config.yaml
num_hidden_layers: 13
hidden_size: 64
num_attention_heads: 2
num_key_value_heads: 1
head_dim: 32
intermediate_size: 256
vocab_size: 2048
hidden_act: "squared_relu"
norm: "layernorm"
norm_place: "pre"
norm_eps: 1e-05
positions: "rope"
rope_theta: 73800.0
rope_fraction: 0.5
qk_norm: false
attn_scale: 0.177
bias: "none"
tie_word_embeddings: false
parallel_block: false
init: "uniform"
init_std_qkv: 0.0687
init_std_o: 0.0
init_std_up: 0.0687
init_std_down: 0.0
optimizer: "adamw"
learning_rate: 0.00484
beta1: 0.95
beta2: 0.95
weight_decay: 0.049
lr_head: 0.0086
max_grad_norm: 0.5
warmup_steps: 220
schedule: "wsd"
decay_fraction: 1.0
decay_shape: "pow"
final_lr_fraction: 0.1
batch_tokens: [16384, 32768, 49152]
max_seq_len: 128
doc_mask: true
train_tokens: 116900000
max_steps: 3839
dataset: "wikipedia_en"
Each number is 500 + 50 x the weight over the matrix's rms, rounded and kept within 0 to 999. Layers, rows and columns count from 0. Numbers have three digits each.

# layer 7 MLP down (transposed), 256x64, rms 0.174, rows 57-163, columns 0-63
562428556473540549497444483460423521572472567525568537472586592457519441501429527546498494377623338503428457472548528494503586456527554608497478546547475453471411557432501418549499493452454530
551536415533588595440438517540566524560465516390510554434491590526555481495517552471460486508463535457503531463528453545508516443554447445456546451542428491488526470440472472532489569558471512
403482498541550521465556487548590566474426433568480457495436657523423534529407503586435482503502504507451492497584455530522431462445489469497464502532472503452545485588484370607517505478460527
506553500452540380529482478496535484553495542532463521508459479608495516478487599520503480510445402498532561512493499481528454421455499480513442537556561603517478495432611461428477505613474498
486543445541466390474479511495426566468479469553495523469452513415470592520440512500481441438522598489538497593561499500470568446474498504456544504516529465503560414456545486503543622471547502
507532536638529494548462463506484532566458561554458478525422468587495407516519462438510516432455429456491497546566509547454480518528441536548481458493492531533396556549567512529497458416394494
495513497457428504542412478543456563442440482506485536493463655466499484550510468506441530439393426559449488489550588528489386426465402580457584591625432434525458551605561487501541507488481570
460488473509463405474511518471459513505496559468530651476568499493464428412523558474547417582503546470538480513489512512498454505502479482498413523593563463504411504408562502588641577497412512
541599584467477484523495482532398497545458514427459520475592505524518507453447499469547432459463499428546539417507497466619451553480476536536557505472463388506542483522534539507486469516492564
494505435501544484437525537457581505450513513490353494567569504539572586371492451516444511528481553510492499458451469523424548456610507476538528528493494504542518427547538567394488573496474534
403536474537618557497517560450468562484563471518419587572477441615515496511465465478537454406455527563498478471420456616557547484513511486541465552507475416443419458537405499523551504461577499
511526487475518500524493568544482510513532518525455627475470493503328439503562433544505512412476524541483548460484451391501531495513533439501591523505557451458523449523481495501578471596476448
472423461606439518452491485559458469610509548411523518504462441461459506530546482401506490462595492513432566462493488529467518534540477545455415452645487533519533514524493507543464580518481460
500505541485505466508528548575450516506613408478568474531604419426546436409583536556446522401506534543568482506474583419457552502449479427443549558545404525507474412559547523431482411534518511
335503569613479517516493448515478455529473502461509477482483449509445478476572413483410532528517554573476523465500542441483487493539567452475516559571565564470512399456537595469485439598474461
507525480471433498516597589519481561381408513539457548498421511435527515554470483607549412484552476458570463463393443450536517535527511445567475531506469466490488395579501576490570501543577497
498534556524511425485471466525469435513555475492529415478504502507406455451523492440446480502573569493436496503477499541516559585430613477533494525496540436552504542500393517468524561538527487
415476547565520536548476538474538519515463516528438412487402498524432517386430466519439424568544564495548468400519624447448604580590497399564529439434550563457467576525512526498444456491552490
613522503474590455546439517626509550535455435483511428522444597567487386486449503510488493448480515420498497597602431566556505535478547441514471432472363491499520560534482478428547494514421559
449474520497476493483474527376453525400485559606532450567533489484471536519448576562517484523591553524488409548491563475642428575470397456515543541449439524401468523521547498499505489570505488
513491501487526487528508511500518535524461513478512502518489510494530519505503477524473484499489480516500519505471529518472504507499474514486494487477476528507497495504504503494508515516478498
533436416476605481456479562580449426566622458479449600425491466564527501473593551553425503402522435521458399510538403386522535526619580490435446542555577570466548548455445548476441545556523356
517460508510519464529510479498535462539513484578524466488456503354623538447562496535462417474517533552508551562462555452555509570489482509493488550523347550499468393590523523372550537528496434
470511577528551429518355589429475509563501609488600526459469564558492478477417403502478573447457546483458524420437550513601484522501462540528439501556440549511438494547474402553528489501498511
462526498522486371463502504480493466522611512574470484479575517533521508490522543468472533547500504502522514471445453527537464477461508492531444493465404538577479546575498513515574517544466419
498500502527542480501543510479482466547501449542525438489493480611471496423463559459536570506470513432528489505578425463413524495438522499430470499431526586475526401548561467571488518489557538
509491469565568438425389493497513456557517460398529513454536474585525416516433492558467588453380512478452498434582551473507500545518613482443473512503541559517511601502559623505430521528443511
454510489502543495496498493519366578477524613554529502507535569433534521490471598472451541502483551565489493438435455404521413505514537519465447527559465531498564404539487549453464482601403550
513627515535464578458470453411500494516431504395604472516533455505593571555512526538409451494577463555603463552479475553508434433491471484552463473518437516383522530445444619519498413485567506
514521431526505567486507525467533535360497515478458415498545503437434481507490491442531430527583529601566569561390497433530482497455578427479444453622486482466540455499515511551518536570514533
525481452511521509478506488497504507515459486489523528456500497482499491542507503502509531511539498485519501517472507534491512500519510469508504488497492505540511486514491482471520485538508478
496563507478460549552423514478476372543622471462523443510449538495583537419429483452427478600486446487491549484528560523506644526539459584570502486510484504476562439511384515482451484504567534
466487482512549440447480509441503568527548584454504560547535453532404472455507557517500485502497487449479477535605497519516437457499519563519519447585457542459439592427597515543462493510419501
528542545473511502508466498498477490474511494496511519489500508507478464483505533531470504526505506516521483500505502487512495496490499532487507515490513459513483502511497490456487501481528450
483518530484581545523463572475472490520515436524582570496521545496503473559422525510493496522504436516557500490459472479473511435500448563519482564481478533488480515506492555403445461424460505
571522451536463542541522477409490471496500495497562527456449576507442371517465425575517484477566593534465387514431481537587537490494410460543489531539493429486426516435544607483587528519519487
460549509572465431544530470501577450516516519422513441473502577505483542495485557566483518491464406525483493505470445538482450549490517532446480614470469538450542592522513488489478456485489526
522527535513510435434487461537483480523510469456496493532512442524469545473455580479540490486578499559500523434496519444473559510538489516456462517477618470413468552527566476501549491465548494
458510561490474563541479441521520511487520487485484489480509488532431438451528644535523483433438542448542549492548512415490579541572471415458501497503532497530470417454469595509593567434511448
555461477536437515528528519454500479462507429641598515506443581466454409457464519454378502515535549543496581449473477486573457403582430529483490495484464508520552547476545567484499511479550482
566424534524454491428549543506402460536588443475510466472515599527565497536494600507526494446553507454562503441452479490462433556611483501445531420491516546487496439490501584550580471460423439
495514465493509464548470516463501413481521437479564481522571483587569402443512447464523562431487542564528591411511544542486547477555446584498412526433436460461472526446529515449587599459511500
505537526497496477451489575488582479592501546533495514577488442556499463598538402503552514465505381426476482506531405410400470519442536599448528508537479548529527503484395537523520429422473599
486442521459433431507464487561490515517546524518549505448505466549597512486583660506491454542450587505529468580380533525503518370514502567601535517415521524501466425527508465468509506476458402
542513492478531530428467500487465462477642458546494567527391572556484545510482585598373444463548503488514540444472523443499537548514472470483542480490494483532508453469553486484545477505596530
422618557529437532444521520491400461532445513518584457399552536487584471575536510406439449482486518440461483555491577417560457452443502572523503507531466567414397534626536524575530507511476509
387456596554560512441550505479470506476424391515466551493532549510506489475543552511456524481474542557567544532531516463566532537444480451531485503627508432472430421499457442458596430615495448
555513495452437451496330542460501485478490536571510497456510504487470514461493529529502533462418417520484454437504441505491592510552527480533448531552549479479489594558499515581576480501544610
455467491548512495452458536458440506533520494541572463508490435528475564521491525407498391456475621536572482528384429535506467501568537553464421547503562551505391508564463481628587414575496384
457590396575571441535569549560441625441412469519533501489546541479436508459508451472437539566500523463539420473530503487524430489430487509534525539495474441506459551593484483513455456575504475
489420545512499503477554437439500517476389523529489550490472520566488552477482429677439511576601455445461553476470477484484556459428518559516506468518479481412571643550514517479496482527486535
464461463584460441499565488496533551480520484435438454478528476481432415580501510474389555494462601474585463522417453505553556507557484573467484490480503529623474528536496534486504564519467464
547530459494515518403538420595481541495527454503646521445514436534529496496479558530461483467481455435494463479437520502534517544552520476486464460552569483455545452518509516517484525462482534
493591457533563519527530540512571460497420487544501603507458617448432441492579456510455511469462530464528507448534406465611530467459543556462548516425404489507456509540480542423477586500445511
446523457662510503553450444439454519499415469492472403544504509463464536459549457469530499509458507650495635560545448515471460502430429518473402481416438557513516510577498591562545413522503554
490554526439569524408577501509497489444491498515445471476597524512562397496564506444529466535438503557554519464433555566536504505487471536538478427474527546431502501539585397591508512411382446
433535546416515488412462491548542467518546385526445514451588576605499491428603431463440434547553495409515505607448574523566405549506441570381537518603521602404530426559553548485519474421430505
519531514421498451485513541417527502549393550468490527523487615468508422477456442583480509490434394456460512537672463580547489454429447379523520503578487536558504495510453551627506500511424568
576504590438475495436444516508512544496544516515574491413585520571615560414492550443534494472445515510542445532538434448494548360495483480399518470489572431461535402543509494526478573447539492
519495446484467423374488502400512490529433585422527595498558550538513472482526489491518492444545480487454508504487449577484550435517564542515482517433557510605450593582540482433459461488442584
475434564544528509455453471461508521459436421487444486452552556475532401486607485509406509428602496512492614548506445485492465484428617532590607486562502416482524446520528475501605458568459421
535489457454532518503504552466495444517531551490472501500593494508467627431436570516411439551514599423488508507507464467475518459479579495477522510548465526583463515528438455468438465528492582
543510483571493446565421512456543521519467441452594398529542580481456444448507663517403566492552471572504448472560481455427470488546527460541470517554498421548544487660463464519488496477466471
526470459551589506497456472505497548443586581494454516542432518554520518503543457484533509451536516552534537512526550569530548445490433502483551460487476461518447439465516533438535454386401457
503518535473502518532492483468499506500467522499483501509494503508519501529526481489513483508481509495493490477539508485530500506485504527518505506498504536480508457510492494519458484490507507
520449483507465506521471498518484502528473541510493521472494510492523487524460490517484487458512508495514516491543515483519513492504538485495523501498474480509512507494514506502499487494499475
442536506487459532527492524516448502546559488549619454434470467461523495460427418501464467493499614547533475487524479439531613486494524464528541460550506490536487586570525428493517485544445384
561527452413491560428419527566453548528442430514665501444548411425482542510525511564478544491494440505605527473493597512452515378530568563443515491473532415545457549442597425536444359505639463
447474534477491478559528495535517394518545539501483487523558525606510491357518568461476480470511465466516523430463503552495439534558514518553426380475462533491538557555517558490537496494450472
516552458553507519448491541488468445518453528484384482537420505493448591446488437495488454556531476457429485505514522555575504549492550534446494466557516530435475520600509542537546465495479480
499498464506491541515521499514527487489487493516495511482480509440477495464497502502515529474485497503490493515532506482497534485500499539501533503504524527528500486503509479494511480487470531
564360493453502460487449459512423442533504508419588489414517509485522546494506546537496539503473496522489400465480473468498518527564556480551562593417417574626599530501473568513507516451430523
560569511418506461611456615505451506514450453569579569480467420527508438432491416558584447492582518531432641386492542416438457438534422532461508506504442476555438510461562534437429561466494537
527540442521482505467556558528505433453561509548516507590498565477499525456452436441440447488384535502469569440526502582487497512511480536500534502461489537443556410579521515408539495521507533
490539438469509467423541493561410532516585499491540433455386572462537594480460617522483502550573466574431520468538450425592456555461525469514510582468415425437474528478458473504568462555547551
417568406495410490499550540486463520539440504543461559428508558509475504502433562550480462495469490507438513454515405484593453443582504503543579491466458461549454545482508493539461582577556505
479441537485560430470415542405436500522462558454534475459425622562554497505548474521516543506492509545501497354462450479580444368468538433459511515522504474572605545457474621607520449552559534
525478520592478490549488457432453511446456495519491500452546554427509440471557486523552455602596488490587575592502598539468452495497506505542453454455470466443465549552480572468494509399482475
391522433555463475453467472561446505484422492423569530521574559542489498572501549490459516511468485443629494508580463477533551521471472506458516463503495419475494573451568478538417526591530524
533380496475481489487335554496622638460464555515584564460448425500487422513421614490519565506520484519521508556513594520544472478458494449523452538545520374473536516479537483489489512526523425
536516518428478605511520489423589526503381486446467563446531462438625506403485523539446553535456552469455537559438502510572607500570501518515477588472479508438458532457473525522541486470501429
453490415608430603490432387532484645492498531479458482464390465471521545601553553469503522528529511588516507498542499537506406552474582423484459445540535459565462530496465508565425501485469530
463543489398542584482479542517494500444456497522566517485513516501490574523528561533402483554474513504525476493512423437437463410535579597480601523477399524506417505439520550555482481527454533
452421411475508419447518491497447446505580474538420514487504491516491583538438576579380513582529538480537542628468455522519412512501568505492554519604568418459468407584567478552507483378545515
528477478517469578403479527600355482569599541468482570536408541418543482548518526506494423422468502522569465501477559586586534478422466480521485475445497539456551547446521472508548515488471482
473464477521395541518569461556460587575541501514463441458450388481510475470538557563534598539573553416463536513520495528625579488388475562467485446420459592507482489470492491421525427451560470
431552493583509513521462469485478479472460456438621363465459500424613576455452478539475487475537432532492606564517548516513453434471517483493503456513515423577500500512495590532580558472482528
476433448545518387579547536486449449518537448626558453453554530409479462471436574470474512449516597524519517549537494482574502535458462563419480528598576482536458473467512486627540539467490445
550591506549489539521557482543501500519478539549441517410424486522539486548381510442349417583514500571561506470512513495528455525511515511492474420549557411394523442476534498524414521622494517
480544461482516417492506465412441508489500403560471561504638459537509454498538492448491461416453574570495488449500490576537546491534598511542522600467500442500467472502501542537570444566429421
493537477419539563539470511507510532535447605488532493489487522503534519438581535439503417458480495505498490523508571452554498486469395618501455508477490457549531474486476558505475475521486528
429483452489509455493510550541447516526423575473459520460544505540461519527522577480458491490545595500551448454420635453537484508519496550431517555428405462548605444462520513422569579604517518
352377483522514523475545479506440443596408555527498532485514495465467533564498385460507529531596529476469452542502512461430451502463584483536511482508496452484501528426446484631582506505578492
442458552517540500427444494477522421545408517497541617652424425540518542534533515432501474388450456559511484486526590461544498460452484553616448430491455465529450470560492496539529451562553500
489480513491517489488507520512523507517520505532463475495467524505485537523501485471496492469489521468535472523527485517512489507498464518522499504484486528535532501524498492523529499498481481
485525572538538484477386467476453519514561523470467453501481499525430464505440485514521550466494540469448513362555523526470517483549528523515513578479421572523491651528490547477492527533443511
336445458483449601501366506498396410561396576498446452587453599568526347500519605525530476565537510517496443423531455513464475493544482483514615563471527428572533534381580475514513576471595475
551506520427434547549497489408550436479432512416590588484516576467425565552466480606511497544563360525522465535486483475491439512576482543468444469441476536466424564504498496519494472472491559
425543425471435482634523513624521593451448507528481508567416547493464473558514566518396433396531546445417546491450553555534475399426442530540518515502486443510534604433492491526506505563562494
489472487468529419497400532470527438567416504471580515452533469489490569524491454531463598478515453562453494425522559477532570439561522456552454464486588532447485527457440669484576517525550513
471498478537530517482464469487413510377588517662545385459449506493417589430500550558469466557616511526521481352553493497544513503560471436410602448504542386352500612579531473536500593508464463
527541460572524504574518522327595470423347499484540531566553486525546461514506398536446505492530573541472620416495492478538569494550369530443394463526564423469436473556521442464532519504486599
522455436504531461543528508434608476496458473501573464496518514463572509490509471533435570440484581539573492485443529495502533526450462524517518471455454471499542479612502601436522496415459530
407496530499518496456464493463511510479473588398433572456429440476553510482500519443493537529572419474498552431492545533538502457450593568518527572520559364490567531455603476482599503500527427
488534536494508478504546472508543466468504486528487527500519497478489501555520496512471504485470493515512474531508496482514551503497459497455526501501488515535488502478514518495508476474503471
491548532468506487452537438406472435471587471536540503475481491489544390528392539545555505505542472531634418467551539473556486480502458446566521455494552610487478472509537530488541458564501510
515431527521518485470560612495493538631455497514523508532449370531537630512628466441563467475404495471451474471423460469445453476489567462530537482462442489499465566529526525593546491503477405
# layer 7 MLP up, 256x64, rms 0.191, rows 58-164, columns 0-63
557491456474394456494513501572491484435463516500476436543506466534503496479454505523484512557567433543491441430506477538551550515523526398536483458517606531521458478536374576389480603487483481
563407464473542512575609505552536411506459566403393435576478453541564523495482490543495473458510448523487561500445454465475469510511544555504565537510517516550586459454408454469470440512456464
539521435536418497577564528541538470481531481429439541550445481540542543505512505512543510468454437470421484615475421475435546522537440510667538500445503521538498541450489426457477500414540560
568507496540531475471518363468491525497506423513520446501539519541542529513418454384457496504572598472446531548489573567507520469537500419521538526543454474518626461473535549430454496460487446
501483503495514620540524454545457474525422504499489516489533504548574581452415479583562466427500573573487491542425461527460511455469395444597523517516583501591498494459504452429504508467541451
601484473472370564500497456474474435462524450419519507592547548512491575450590441496501480538519567430403502438501554578486506439508413537530536526443622493419641457515520520427461464531454566
482411442518496483509564490579492359428374460472517565543585531504542525492458499532495602504492442528501468524504450519430474445499473602510456443495574608585457555439439422518483522545545479
474500551510570524582523356508531502437490423524537505480503494510483479607447419502476605551488448452543526449559593422496524507583471496539513441482527526501481534540504562502478535475481477
463495442494450456580478462479399443521484486516468440470501498405506569460492433469518608596485448515545463569550578499489512494438533625503570551556438566457511494522479524492437529510510478
635529499528433615515507486577566457519474434504501507515495476452452537527629468463431485560449499485514527445482483505436519488514525447573441540494534615501502550440404466502496605527568422
584462531470521379467601448559463480409475507502479439543567471594590477478457473509499554470582478471419565525465449466498432552541516502503494493493511599492515525518450430456496467491592531
483453508524607431529514507515432446391489443544529451506535525458576519483444443441545572512551491493438576590593526516456463468486469457517500455561481488578523426487479404516474527526567438
650424474482569557596542465417467495444538428381549480578508528408548535550550507523543556512517583447415517601452573441485493558484383427482661453415581533441488389503504529438470574461517513
524428509508581481480522452518540517445421441446521424535493528497514486539491530445580560472608574507541490560409507420514383435548507480502492488547484560520448501448488477442526550489560424
509447467485504511468548514552486394446461491483445471463650492533586501562640503462507509467503556441511490479446483452511630509621488492478490450508461500462568449442561513461474601490467510
454458455586572458554521494518551497554478478460435484530509554562473509503507474467548464531576549473479514558508538505496444433582533522532532415435488467482512538522515464529454481424502561
502495507478563510626496492445470474460515499519421466522548531415518552438538447474474527414541505453483452498587578532542482491576524500529594521438514632438531517513521478434486486434381521
546489623565525567463524451519520490503423412552464521513614488503525504521511445525492572464459463401491458409365466518495404637575470457564568439485481492538583529459477530458490514464502489
441528543437515476538481491595473459352474488483518530590497440526587548478509491494509527455517497538548493529438517553418599396531443430528509412560537463529520473382549524497475472434469527
512509503474489507538556478517492474493508515483481501537525449492520526492525451477499550503521508459470515522478485550445493506511508481550501498501548550535537476474474512478448506483526512
525483538489410480507591513558506516512407329418461472509565547481486649450561513533617535473545466486425457491486475594339424497584593472515516514476501463565485546484498446524424528573498512
446516523372616456493494485458522467397448469429494488542443450484543572500609513485515536536566560438461531492447509519518514582618454426510448497497457561616477421457557497436524520596465496
561477561544521525578527488446509431549478382458521519507550480471470488587448441512542586538521439535448481430521553619496513532601518461466447529544457616572456462441525417441407437512602542
518513516436482596585509516528484457528503547457390608486447477453505497494574558565541486486478512438451489558530561536540493472499439527493534508479532510441458493439490405479479536464516531
567419583405450488498547527438614546531491458512515478510518563508452496501562484462511542486470525378494396587515489504544466494525451483453511471541533603493512499445438486515486493461502508
615568518432512464556518498455471412486449478415450517489496391414601462619475494546535515531481561480543475429546552396461472449619544528496456454508529555563475477394490557482402598486476430
540519591475494577503473443466497428468449561441494444515506502438490554560459489510561458488443543523528416481550543548481427458574479431582453624527447494454540505557370447525544613457542517
605468515432519515483526395443488438461521556465544500572453587451406612509449457558639489508627550518550444522518463563492452527545528456551504434429467519562477514478512471451547476426474500
549495461458489487552580488404552453518544425480515497522448539464442582479578508472584499599528563515433360541533489605457457445629457520476619508533496496419524479502492499525419480500545493
512495518478499518530560474481513481462488509468483491552489509495519566495523426507510551526504542469462470500485524529481485498514480498542518498513515519545541463487481524506472522488502495
622452582508431555511541537507474395529434339491449457590536523532430511498464535542530504599487373515501484392510544500446504507550490516473549437514549568534645527528495477495475485487530463
529509570481455434457551494602445495527468498502484522486526432452437493530624539460418529529534427523498483493375471455467575582498547499529523531552481544522486452431465420493473494540489456
508485501491469514504525481520468486441460484458465514541485488473525544513525444501519551506528511468494484488475513510450517509547489497535533495485534558545492481464476459480495528485536513
502492463470405487504539493581555508503511565505482434456499416478443504508564531491485556557526540470487493522501455476497525496486546490553524448529569483541504457512458440394455560513569472
509357412501578423580511539594481492393475398476486553475548521515516478470550515513528527505484546511551452526442523479453533509532448577485574473479551518633534510407481523459371506545531460
523512483467555465548538510580413409468512439495437534495538446565563512503490515504597491507487526479482516518481452442545502507525511454503449430498486515545423493468517547388448543551510448
488502557440539529550558539511498487518508454499453498531484505514489499449524526535479518489510534521555512509524499522548422500525455473576573491423469489521502392460447484494512441464488454
487460456443462497563563493599441511520513496437459427526521476490457461445615474449506542465495586496490534562539538519477507426500504505597477555559498504613534470513538456478472457503546516
566437485494411492596479473535521377448495468496519409597473533471480568482468503352513440584539532481454504442554521464553457518506458574596466494477554558525473492486469583429538531453468534
452517622483511477603569392596496476518495570550504543591535424476526540484442518442476453493480449467465515552395501557519496497525563557541495513454472511466487493503374468512436584469547505
599448457459485591498536502498445591476447509567433456472485486436482580500510474460483504592538510452416518509512545490452501480477464513473644466479494527572446441465549444588448462541563407
499495511419490480516477521518434514434507482509510446473461569501421614527600437461539499551578522550436423522500457556449457592568522555468576559549433505461499401504442420498416575387560531
601487479555531469518548446486484482447485430505350573517463493505593538473508487520517524491461459465550548537371531394462504552548485601538543493443454481453519512450545514486447471530504471
579410492533537452475514425543512530407521477411459484525536469494530513551515412520438524521487540507457525515523536423528492500569445444494480394478495556498483456476536595505463468525611478
605381496561375527512495517505444530375417497455420442562555486457530454593506490510515627489526414573379557558450536484470481471500583543544498517564512585480477471476550391463462589479501515
480524585510567543635514466467587433473496421453474466554531584483446467492552517436504550609582479526510430539428470572527485500484544454539639472437501546441452434480378473505475485415558429
524416562550546491494476417488415397491420463479511384534533388466571494589506491538501571490551527514482459571547554501430502494567514535498537371503485577540596507421554423441430542541542538
536522438428516457560522558506558493403475376481512620496557472507448609555523512528476452620553521540513544468495501532400570472534446523472497448503535549475477357541500410411471520562524475
576431481520553557509580529561426494488502455473504424536536469470553478535512451508522480489550580454545427401549465575407508503514548388575471454618509481528581441470388462529483503485564458
557504494552444536552571600445492442452546466538457598567611421545444496498501483602481542465499463541505383518515520534451414457431521484572414496502458520518512473478514478450460509421475456
627444493510537510561501504475521490383422419543516419513555552516539500579459492557596514447543484538520504552514592504501501582492429437577428460533554471455584498441492513427483500506487502
527502465475532586515607470495506574471485435438481458499518474529497513532558498472461512431450593493527511486511409555465543538485480527490545531469463493552522499521484413529405574464561586
474450443496535483551507458550485477531368535491452503550545506516507616601521526418511512534542509539502443558556591490522509592467501535501442568562517529527445390463494476526432476526499448
523538468551461550561562498463498567520513462501477411519536463565506489556544471457492526530506544369394449404575453543392507516561442467504449534439530536440554430338482473597455473414550507
529516452512461515571554416529482522457500528555501427501512440570519509658468459488536562470499466492531409503507508435469506548490498480468505520511443526602514557428466431473416548552625408
604465527448444552521583479567384543519470364509502443520517552483474571524454474499529456539543366470493423463497572465369496523554608450580467534560523435443632411444544494498457596443467572
538476455562514531587561501663532503501495526492408385562482565580556488588520477500489528557494467455383538483387497460410412438512531481483503548498513528506504510390410453475450456553541510
530468492423388513513556432423406505441493382394460492492543505594614585473503513475512501482598452386475449505505531487467574475512558502479496478521536529582477429566552575579471452396558582
480394471510506484553489507487438431513357455381518449544528473543427582555500485451541557639526439559465436517559537496466444542489497357564449514510500612522583491518489513463516517497541457
495543488464408581567476537533485502525406430443427474627537567470504522557478525431435494562517505482407490453512512545522434472530515476539590506525589518393575456468402529516501567394503430
492517511594481551485497447519554553503524471502472443556463487532455527491490537512620597461457445424474382501485490450463510501533523494543512552524547485468565488438537535467483490495418411
578409489493476561561498409607411456447409479484470506458513466422597487593497484505526483553633552510471546514487534508412479519493495444497446510397519531565548533458478405575373500532499550
579488507515419593499506483565557529497458557477470485496446416513520467483604465482446540583523506507501466531514460512505501485474545415486593465494543499510509462400504511432427414451575481
502500511503473499507537502483512465469466503472496492547506479495514529505515458510511514532520516474474479515492494527433501524531497472554505497477510530530521491466483514496466491509528502
532497500485459489507528453489484469482504505461469480523492491485498537501513458503530514513520501448475477530483491549475498512515500504544496471480542535508496479492486500491475520484510515
508536504522467593618596476567437403499512429413515427476478407407532490542538465511454553555510571453415475505488488523518517550505542493516565446543532525550523502472432500488491526517521535
497403471536514469500514481513488465476399475426503532530498437575530528449528443557445546656547406450466507541534546444445483445485555463587556455386479576484540461442433516545444603406483432
460480452515527501460508506511443487450514460448485609557509502470466491611499476483527547478477460495544546551470555553432554521488465597469589543466498528538503470483424452394501488538493440
540544478478525515524472433497474508539519436486500454461471515530587502514562461442520478458556593460518530473449555481507467530503449445488543379450490569551518511496522476526455533406522432
510502530471495503529543468490499486473508489459476489527502466492483547501524468480533560539541518459472448483480521519440490517532503495528504502493556545534496483477488498506478512523516503
511542467502549443467507466574440501539470452528497500484546570538467537563560478431574430543581530408493474517490521497387396535544564506522560540424510608530507457387508553547468497533426369
624476493477607462500506543497545479523419465526511581515495454437483657455472417484573432507514556438487524496418534495526425443539531458614504542525461516461455456430498466454464606528530450
524413526474537536451552523547546543407512516504526480512464521459552489462521486457488516558543533539437506528435464444400450496567469426491483518439495501503513528474462385485451501521594456
500544480533526530600582439532451465533461429479551426535442499424583594546614428505437679464630461528503489531450507468532591591514477462544567485427419500613571397461366517438466471527536475
471515478537459561446526525536555467474408404476452493537507492457497487559469508526564535540555534404502515471441499503406510496555564463534567452523525559528482487515520397382420480578611538
567487545350491455461479530552478501355442486388529549645467476538572552520523528529516489519599564474508442483472464455445521562520521487518554435563476459505523522505470511400421439498511450
538496508522548447515517522401412534445455456467525534595515532449535500509558458380478612442504559544559500418419461532492537522559501494554523523531428526444465545506457493492490561448456486
455406456512580486513534415540463402371483467425511525605515439469555507487512466517499469629516537414515486514533559481532459447576526422505491570539514537485466532415515525473404560430496509
520422457507534537562499425511460442483404393453518471511584454505632500573591515543529521560558483488540549490460550527407549497480494489493587398474485555531487466533542454506357501560533512
537497547479465459519553488414546497491340425416468484596586481537596485420457484396534555542470572544493461551504558525470472488540480589516477525519455544493423515509506507489536570520542441
514592466539483508490522515571528515474418441371518511543600428459527537575405419537582506581586486437414559562380498471472424463588578469580435522473498455533505470504447507465505491550493522
500551553539502463517590524462512529415468448501441486494422462540521533517529465415522471489504516453473539529526494527484563613478482473605470436608504485536473516533542441423390491420473466
509515531495532483554503493544472423465419419535459398600460480473521511500496505446542507477488553440530502678482500411439575525589528496548523619478505488395542517523480432513460511384518399
597508421501548515506588475446439481334486422480459398530583399384519538562495520524487520414483541519419544527478578445480522605532470589522457500445480557522571481505486494535514599442467515
607565525406550601444565440554522443499466420467530527510498484530530557542444502529496458519527524440547441501545451569423482536515510419495435472416465572510650529411531505546489548385523501
501546430499453486525533535546554541406437499549492459488478522402538529409596424393567566483614476497554527569514461505512454503522410481488561493555458502546426559478380436487491546516536499
555348488544589448564520568546470412372442530481517487564511542400531583531441489536548486486492451467408405548521473521507465529508486523507491510520526601587482360523512393562453580475563480
567404572374477562556504403557462485457521487423496514550572423574477556533440549608506511468458486508519471529473486515458526529493493500499516504456443646482491462427532484501484485548498417
491504474443524531515554490410423466516442503421493477525561466549551535443446510345538518560556570524468443524400570588435455455533515509448587486526567533459479463525527546443495542468583447
455535464458488452596500444472474379535433486476456497532491517485492537460494484486498525539534482415517534476521562600517552473532467452585523457550481495531486505568514496483425537425539434
503403490495513547543481465579555451493549412493477535487527472429540506614587506437584474523538588496464509443519541459518487471659441577549494583446554532497482505517445474411458560400473463
473408465445411525539504479493539439471544555478508579485564499498491500502547506465553490548542471557413518539492526575418408442507527625609506392519505469493524519504407480416543552488499450
494453555505562481527554555542445461510451470431540480504583456455568511535555499551495546535580462494473545520479484482368550441618376443502510458429501552480554414511431498387547466480524517
539484489465470505529525478494487470468523485457451495524524495485524541518528469499522539501542491485493481501468527530458492496531485506516511494451549521508523437476487496476450508503513485
530483463352472529515483481562502533479461557484445476474557475549536538518463495513521450537498421485409468578489647439438477540544505551602480452526473491485493491443533505506504477427556502
422496468478474523585533557510414453444456415445466405545453479490590571484476485432507494507504486482509528525565547512402515416554560487548638460401465562535610495412493516542427609494542591
581535430457487509536510544386516445475490542521497524476435493483519532570508495398617622547529482428556487497414476478476473479517452456473468463495535550484543530570518450518490615484490463
595470568504477596468499531559442493439490397350554440540469545529395589419505451544604523427539514460391492496542568522523408495553494496518501509499567543454509486467518443547460591522553519
546419565418520459473508531507424553464427479458512561560467451512507541534511508527590494563525535493481531508508479470480535517522508449488541389463479547460507499461548548380446526424444493
567389581494588551526523476485441367445541455462463451657526542463525499525470488405534461639506538540462435488544460598450538587569381522527519456598405589480405504440552479453413479460616379
457548541496356524469484511502501536450462400509460530568484525452511512631547453473599516524458540402370488483491522589436500628551469508509485548420514452519556435392515525493479584477587580
552542585515387510495606520520563535471439500569481557483458526504438512526505498456473495475515540485380539521518432532493501504517546423559529458499511527402479513446506459559446564533540493
503441544521575540462507527456441469468416506524490485516546464532647531504561460432429529532523462527511493417379548570489425498509541401498541476502464489508520509400531456502384534466553534
539500476439501504525507455506469473453488493489467511567501489492507560508496468519509531523531507456490457489487491514435501515541460476567544498496544545549526443465490496467484522506529505
475480508490488429540512500468472497519497514481457489579508510478444488518497504574502484507635491491469471496398550471545563521511460489478541397510563541584475366497403504534440597497510434
538436437557519587508563499501457480516539468507453423544467497429501516545432479468607492499517510494519491488433515440474443617571458410599625466496517518403402400497562458567460540543512562
519403475462521566545514534423500486486496583478421499482510498530421523527528462407443570568519426510569507450542480565501473544558426505556589410543494517550508464567565475403499442421523573